Part of a small language model's weights.
Size: width 96, MLP 512 PolyReLU, vocabulary 1747.
Architecture: normalized queries and keys, local attention windows, capped logits.
Each number is 128 + 24 x the weight over its row's rms, rounded and kept within 0 to 255. Layers, rows and columns count from 0. Numbers have three digits each. The size before them is the row's rms in percent of the matrix's.

# o: layer 11 attention output (transposed), 96x96, rms 0.592, rows 3-18,34-49,66-81, columns 0-95
# v: layer 11 attention value, 32x96, rms 0.654, rows 3-18, columns 0-95
o34 067:093143111131091168229144133096129139090128126135126127115113133119112128091151125140095179127119136088134121130132116132114114153143145127109138126159110055115131135129131175147140122111093135107084096118146087112128141112123094155168158118134152121126102124132101120118128177116134121114
o66 113:130102131136127170121092098101114146134071121114100157127117115130138132128200130102184154140140124134139141112118141142120102133088134126089133110129121093135104105159138115099079126159143124171105108123104169120167123131083178105155111074134118127135107112132088124149111143158119139133
v3 099:106132123118137166130134125144139146097084129136139115104138093152119162140112131109113115125128127087123124144123145131140157069172142113100140130157101120140099131104156173108115149047132144177135108132108099113172177152152145163128123148113164118130126127161097093175121111156134133132
o3 117:166130116152153157106164128111133141087110094125103113129138085108111163120108124116123136160123090110135166111142124077163153107107143136114160146154096108181137158127132093130143114125109131174121093122108157112155142159142090157169130149113168156142105142154115085161114140166127109118
o35 049:141132143114115180198115125065115131106128141128125117131139115140140117104138134109104148154132112092141149144150118125115137176115138141134123151122111043142135119129104132135135114129075137132090121125136130127133144114100080147167133135144165130134077144108089116121113192142125131088
o67 113:087122135112117092150109124141125117178148151135152143130116175137153109140147128142144123094129163148113086135114131175111100136144109116142110110117161170080122103118122164121120140133161123084156158130143096129095115102116162096070135098149083119124155112103158175105139119087128148132
v4 097:126086117133203143104090104130126068094084120127147111144142123120120106116115148157114144118110054109127132128150125088156102113159172102122125125143156155149097112131110153130171089180133114091161099112112132147088146120128122111144113111119107122146147135120135114140146127147141141116
o4 129:125110123107151174116138125114150105134118131103124136103147138184096127124106098124128113133074063131126120146144132113157099137129132108071073115107141107139129079128119113147174127146136121151122180157103102106083142070096117112104095105117127139113129156113112131135135125114163156122
o36 028:187131162122090103126147136102140138051120103142106154108148143148123127131080125132132102141134079114139131123136158116110111139160104162125084106101135139093144111109127127132133175145112097127174164149125128150126135145065101129121143085166149125111137161106139127167126136119151148120
o68 115:114149144149118093137127128146113148137141126142139117161100115071158132130154153131132137121169204140127138104121116143103155110127127138188191140147120136125126188128144139104088124108127149110129076104147153143174120174161142135143157157141123124143112097139140122115120142142085102128
v5 108:163133153104163116103113128094150138124198108121129157120111087113083188142129113126146116140074120120130096113107166125126154136129119156112136168140114122135110086138149073161123088093095115133143118131131072114156115129135145122134122126099136141166127102116118114161171123104106126138
o5 119:126114124105141133082082110163140101113142136125144113154136150129151110157107170157170103149102152132117132117099154157143123106128092105126107169096111120145128105147148099125116119130115140135144082133122130130091119115102146143175095081108112132107103121119142092075143108126052094109
o37 064:086136134128082173242139135102136132092133141116123149143115146124129124094120113138123181137110143080120113135114106131110116147145113108119141130118130082126137112141132146139130102123107138121095100126142120127118149102118114142160142113148148130145102140134112119119122219138114117088
o69 105:137140133150135104122176141110104150137112122120122134100133101134105144098137112097094110102168104122149129126162100103117140147126174152140141084162151129116130150098108148129132135120138124116121176128138139122171131150153114102078152168139132121141165136135114164188109128122216161148
v6 098:114107150163130114077159181146113160140130156126108113090105129149139085110120119092141142135117146120120070127141131104112119120104114097173151128112096174180122095143130183131110134121120117164177152129134143153118103153140128089095127144125098119121171127138150151116140145156097118131
o6 127:132076151098109104146110178133121152186155183119131109136130123129148146077120122125130170160109117130104136130164117104122150119097135107132105154100121132147111107111102127131120118134139093126167088199135136164130093165137108131151179103132111145129122166132162105117139130149150115110
o38 040:141105134131167098031128149152145135136138152146125132121110145135134140116130176116151102117144138186132124141122170127126111117121116130103146113133117184124120157113103046100122115133186092105155124139144126124131123137137136117142146147136140106130173114151178146124141110123117146145
o70 116:120184124140115135116146072108132098089095065131132141118128138120102108183133122132129096107137140108150125127096140156145103133165126144121148112158136093111136141149159145140136147122116175137086187072104122101128165109115141127110077138125144124132126090124091146142103114112112141144
v7 100:153115123143106168112151124136060114135119163144072136117147137121189162079116107117109138126156121154129165132131149163126116191138110094116097130144156108180118099094117130125096129151095126130146116070096139150136156122099127138112141114144097127104111117134149110132115144124149148136
o7 129:154091136144082192128134123118100157125125104127141118118139124154117112140121129161066130141140137102091127149138120155165153163139099160153100129143124105173112129127158132068142139147078129112150124112102100149151166112126123097123114144151095146127133152122170120100132148142110172086
o39 045:142125072141212090061094149134099166140118138165124135108152114148136133167138147135120126152124131170125145121125167130159139138129110150141109151115118156158124137138114158085123123141177106120115145147106131136119111141144128092108105176136104108130158132134162137124135070123118130140
o71 110:103154132107141086158130122116164092132132147114105128145103150096127135107136113096181126100113129139164126104117115099083095099121164093103164117127135156079152124131119118199127111099138149139114120144165153097109106130121127165144138079106155117138113116127080133151127131117157085143
v8 101:165132099127124117138126090124150100122181158129131108131154143118151050140123082109108126122156098131122093204140100126063122125110117134139132128136111141152136135113131123112130129130088167060134096116099119116123135108092155140131136095164124139130098129134113148141145163110134137124
o8 119:108125116143131137124146095146158135113184121157111126128189170105149123111082093112131140137128134173132119147099125145102125131133085148106164150120138130113156133142147107125155108168142108135139107131088139151139143105076162104164112134163113173180087125120144177109128106112152122139
o40 043:117134074129138120028127130182136113124129133138122134114132156149132131119101128117128066100143126174138136113127170127144135107125109132144136132116132183128109149141146073094111134139149123143186140125114131152136123141125189128138097133141110139114101104116155125143148099123135156160
o72 112:146125138111112115125116164094107133134077129099142131140074077148114128160181153141124126123127120096119132114169121110161136131126159103147093101131121125151107114116108153144111158097124151123109146128173115110112118143183083140078139117077134098092170140139112088149123112151107139112
v9 089:108152138144117135146161093165133107121124102136148151097083150148102144088141108107126105112128103105110121114092117122107137167112141151118126127139143092103104125158105063119137141105170130141130146139102144142150182124132112064108148124147150097115154124123132185074149092112136117101
o9 127:077133149159100066130129130115104119136167115095149125103128117128120118170183077139123138154083126128137179167116125133102135131078090124136095155119129091140138149164150121155131124147158144117155142094140099100134150107141121098102156148115159156151132092123141111144160106125136129116
o41 038:139129097153158090153145127159106099167123107121129113116124145144128132107137141126131182098115101141118145133141163138117140133092139129136141074123122108144114133117148083134094094096112123118159141087122125108132120099124182170105112101121130172120144074121118125136181186117079152105
o73 110:171121116089127198106117128127158138100094133157104137158132130123137131097073163122133113108174138119119080084140121124165123123185162119104151103147123151114121107101086134112142144132113118148092102163113154150129108160103120147152110120134094110105129166133117145111100131128149127162
v10 104:132115134113128106121162127151147126130101123143082182145180134157136113115111151151125120138117128147136138141126138109146119115107192107097161099129112115140154123130156064122143124130082092129169116161163101141165172125155127140143135120149153142134184116172128119177119131107134088141
o10 131:154154144136089121160125124139135128133112124105141169140184107113120100113117101150152160156089121108114103126127107142137141132123150125099148117145150103107168147099113080144145119102108152092146121115144064111188116130128118120184143088118117150129120169147126148118081173103135123095
o42 034:129126129133131134170115106106107104147143127118149150096089126118108126077128111176138143122143138139128086122088081124109099139132137135087141145125118119118131119133158157130146141114171139099095127143143102109160121114130042125159179091198133101115127154115129124110135144139149126172
o74 108:081113114115148154124143136115120135102139129154110082132076151147133161134149148092095122088165137122138171140138159116099112136142107131160107136142109124150100111151131192116106127147120102163093132128113184129061147112118143140096123150110145111130123091105118107142174089138114123140
v11 097:141150136078111128130132060121120142150110108138134124099099116137075143145140165105158146114088163185147091123122106099176152061141084122081123143156140128123110138121136116119124143152134101156132119115106074144163143123130144132161105108138138126118125139126156129116109147118110095123
o11 114:120129102146108125126122122091117166141107112089142137144128146164132172121112145086117137151125171151099141129151116135106090115125095129125149093132160126130109126134143127106128124110101130176107130117125087189130165149113139153098168134105115156113199136096090101105117134095164098089
o43 055:086122115139071135224116118107144119094117118144131134148109132138147137085133121134100185127158131075146094134127108122107137153148132119123139130121121095119124116134138172139142110100107167131092092115119113134131132123125110147152174112144127114123108136126098128122150190138142082100
o75 106:127119141113165126098139136172150097121155151165113120110143102088118082148142105168149094101110090126141134127120160123145159142135156128130109149126108152125145128125117124142118133156150113087147140132134169084131100113148113097142073117134142109143062119167165147151133117161089177151
v12 092:146161170155130116167113151110149157110173158129145102114170142098104124153158104127091171124108109109126197138112139145131150080138142132119122133140164167113104100096104120134159144102127107130146104140144099134166139108173126113090114103127139161133149095118149127159090125132097150133
o12 119:167119144125141127126116129079173094096137150130167135101149133136132125119156133179082147144155116083180133077114144143106149137142138157091145150080116151154119108125085158099128154157128120165105125117155157175148126119131156122118099120135117144120109095118160123119147105098161135123
o44 051:117119147117122146216153142098140140095112112115121117163111118126111135114157120145116179123113116070140128100136113133107128122170130126132139097114141038129154109106110132136115122125106139144121098129117081123147136115109159160151132129124130164136108099121095138123139180107138145080
o76 107:098132123131064126134141118164088132158125113129094121146111128126149133134096119076174104121123139149071110194130096118144114129106125085162103110146133105107126145144159103159136104100117145090143120117107111085108121146121091129136164131131154101139133162127098126139102160166096118142
v13 099:127119106164176092145096192144090101166121183113100109113133158127108129104118124167140134148133108116107151178144134143152105121108111140109164143122108120132157138130105127099134147150131150147186113158092117131178122135126067144101150138101117113124110159152147130102130133133101130115
o13 127:129142117164165160182127132099097142139144179113148089123098111119116160112128169164129148144102164108105129142116054130131112095162125101092133110120107100128148120146098096123122167091122135130142172134132139153166146128104137120171115090114118118100094139142107125122125130150151164130
o45 038:146121113153137091000124141160120143134139132114132122115112097113128131152140166134137138115110135137134112123115126123140145097146096094112125125139127175125119139130079125114113136104155141132117164137131126145121103154112148114108098132150144093096129101159149101135120055127141146147
o77 114:129123126089107096115131122139160115129111073142114171145155140135152095139124081095129114114159092139142132125138206128120146162081142160163126152124148163127116128109159147137139086173144118127136079117131127108089113129145125140081151170152125144161158119113145130127135121108104096133
v14 100:135123133144114126089115133127146103115139166150134097146128144122158140125150169162105126093051133087146067112121136152165157103112146141167183132124171085114106109131124106124107135122119137120123102129120112152127109114101157107122137105148125160130122138169145084120084108119175120121
o14 122:139152129111172145136094120132102101152176142118135134121135141058108147156127131110137133119154090070104097091145149146128108162102103119160094128144121111150129133144133149140158115122143109157116141116128086174142073095125146101154099136157134129114144136168112125108102097144156087148
o46 032:112141079138131161158124129142119097097162127070139137151107124112138126119101117128121135127166125069114139148147122131182120109075151081148100116134145145132111127117096161129147118114128145150099112119135124146154124114146159126148110104066091127148137135177081115118101075156124118131
o78 115:109104125139087112133157141123150149102082111144121129126133119197143116095133128150124143135099160172148142155109107113115144095155150137096167130113120115104117121108121112120093138135111141097121114140132166077112181167132111155110160117107131120144105120087147128143147199114100162099
v15 103:142190147128151118117121137103138189108146115131093097110089102173143104116139137163085113162091116093147146146107108132140113143112158101133138113104079113098102128098137141163129132128122124101099156075152126133160156132127070112103129086117151124129119130087131118115118156119128123135
o15 129:140138141108172097113093159138084131121127109100117134158124080103118094108127143108092115139133149124144113100070126075135101132102134111129131155129143161103107144161123120102130185151133123114144160117101124158100142114139134126092068094101120128155130143161146124120175169106140122103
o47 039:104152141125136151159128126150125103141131141130122146137113117154128117093132099124111176088104115158117108108120123135086123136134124098149134103122134080138126148125119070111130120124118219120122106087111137143118130121129150154133069058151130142137113147122126127118140197134130137084
o79 119:111110104152085135177162099119166132109131143151142122094123181145138157145130109146162146123133116134113148159182121183123153143149116154131121105135115121147151104103130153149129079100126122145127091143158123095153124144115121125173186163148133132108119120095116137145076085145120127146
v16 101:100107120088087119141127133113100186122161127131102152151122117141111128126134167110111079162119128155131136142086138140105110070119162159109165117117144165162106123177098160139147141149104112100115112132090122147148151122125175146095111131098136148095122134125145166105142097098120149149
o16 128:122114124091114113115095136107100176130158139162096133108118138124146164062138130122166109148108156129124110111139154116088140099102110157117144122100150150169174113125153149120148157148118126122116083122115083081145156125143139129128075136147136131112147134117100169161166092155142139146
o48 035:132117113113106151165123137097105157125131148142112131111142137134150157060151149120133187123122147070135134133113145115093130127150141148119147121123121092128131124121138207107146133106104112102081136115140098105116141127091091094183134084154128125112108155100092155144103140113138115145
o80 121:141140126160160143148169115145158082124096110093152126147132124132104092192118119141090170107151095136123143143120102142163111148157142103150115132154112101096089147136108095145108105111135131136145169133148168171115104130121130135126181112115111137142105123135151085095099171104124124104
v17 100:115135107165102141101148122120105164130148115149179169165129080142071108170119186170106174148113112080148124140153170154142167136119110125138146160136143120125157131142160104120110128150140122151126145119104115152144134173116130130124099107183121132114130122118112146120170139141116129131
o17 129:133156145153152079085103148148140127146104111133117166144106124133140130170145163154164147145145111158114129102138138184134152125141142125119102140113118118142153176112188156142134135123147084128143174148106171140139130140125147130161092120166131150120149163132168122124154130155185116153
o49 040:117146156145113122243147125126135126090129126123122144139105095137136119132148135135104159130135113129123104126118145131083107125155133136121132113140131122123130110120127153116138119119075147111088105100149084131130158095131069129180154106124128095130077172140140130148134169138147115101
o81 109:145095118093123153114145108116103129131146154121135079104160133117126115108103082103099079111117138112137132152121109069132119118107108130145146114127140168125108090149065088120127130133145165132129090118143110121115103147135131119075148137094114112138108093113089130137104080107068147118
v18 094:125102156151089149121118138114133185102095140143132169146109127132105133120087115105140120146123090169108070119083143132130145118131104125143141146145160061099134108116132160120170177134111094079168112112146132110148144101154106131141131091126136122116127115123065114136124140126101123129
o18 127:140119142146124119131117142120125140125093139136136160154115151127119148102169132114144095129145092117133113154099138106144185110114102147167140142113182125110100112111143110168140164176151118098176194131124154157165093138119090132110124142134140145088076112107103122097119088129107141123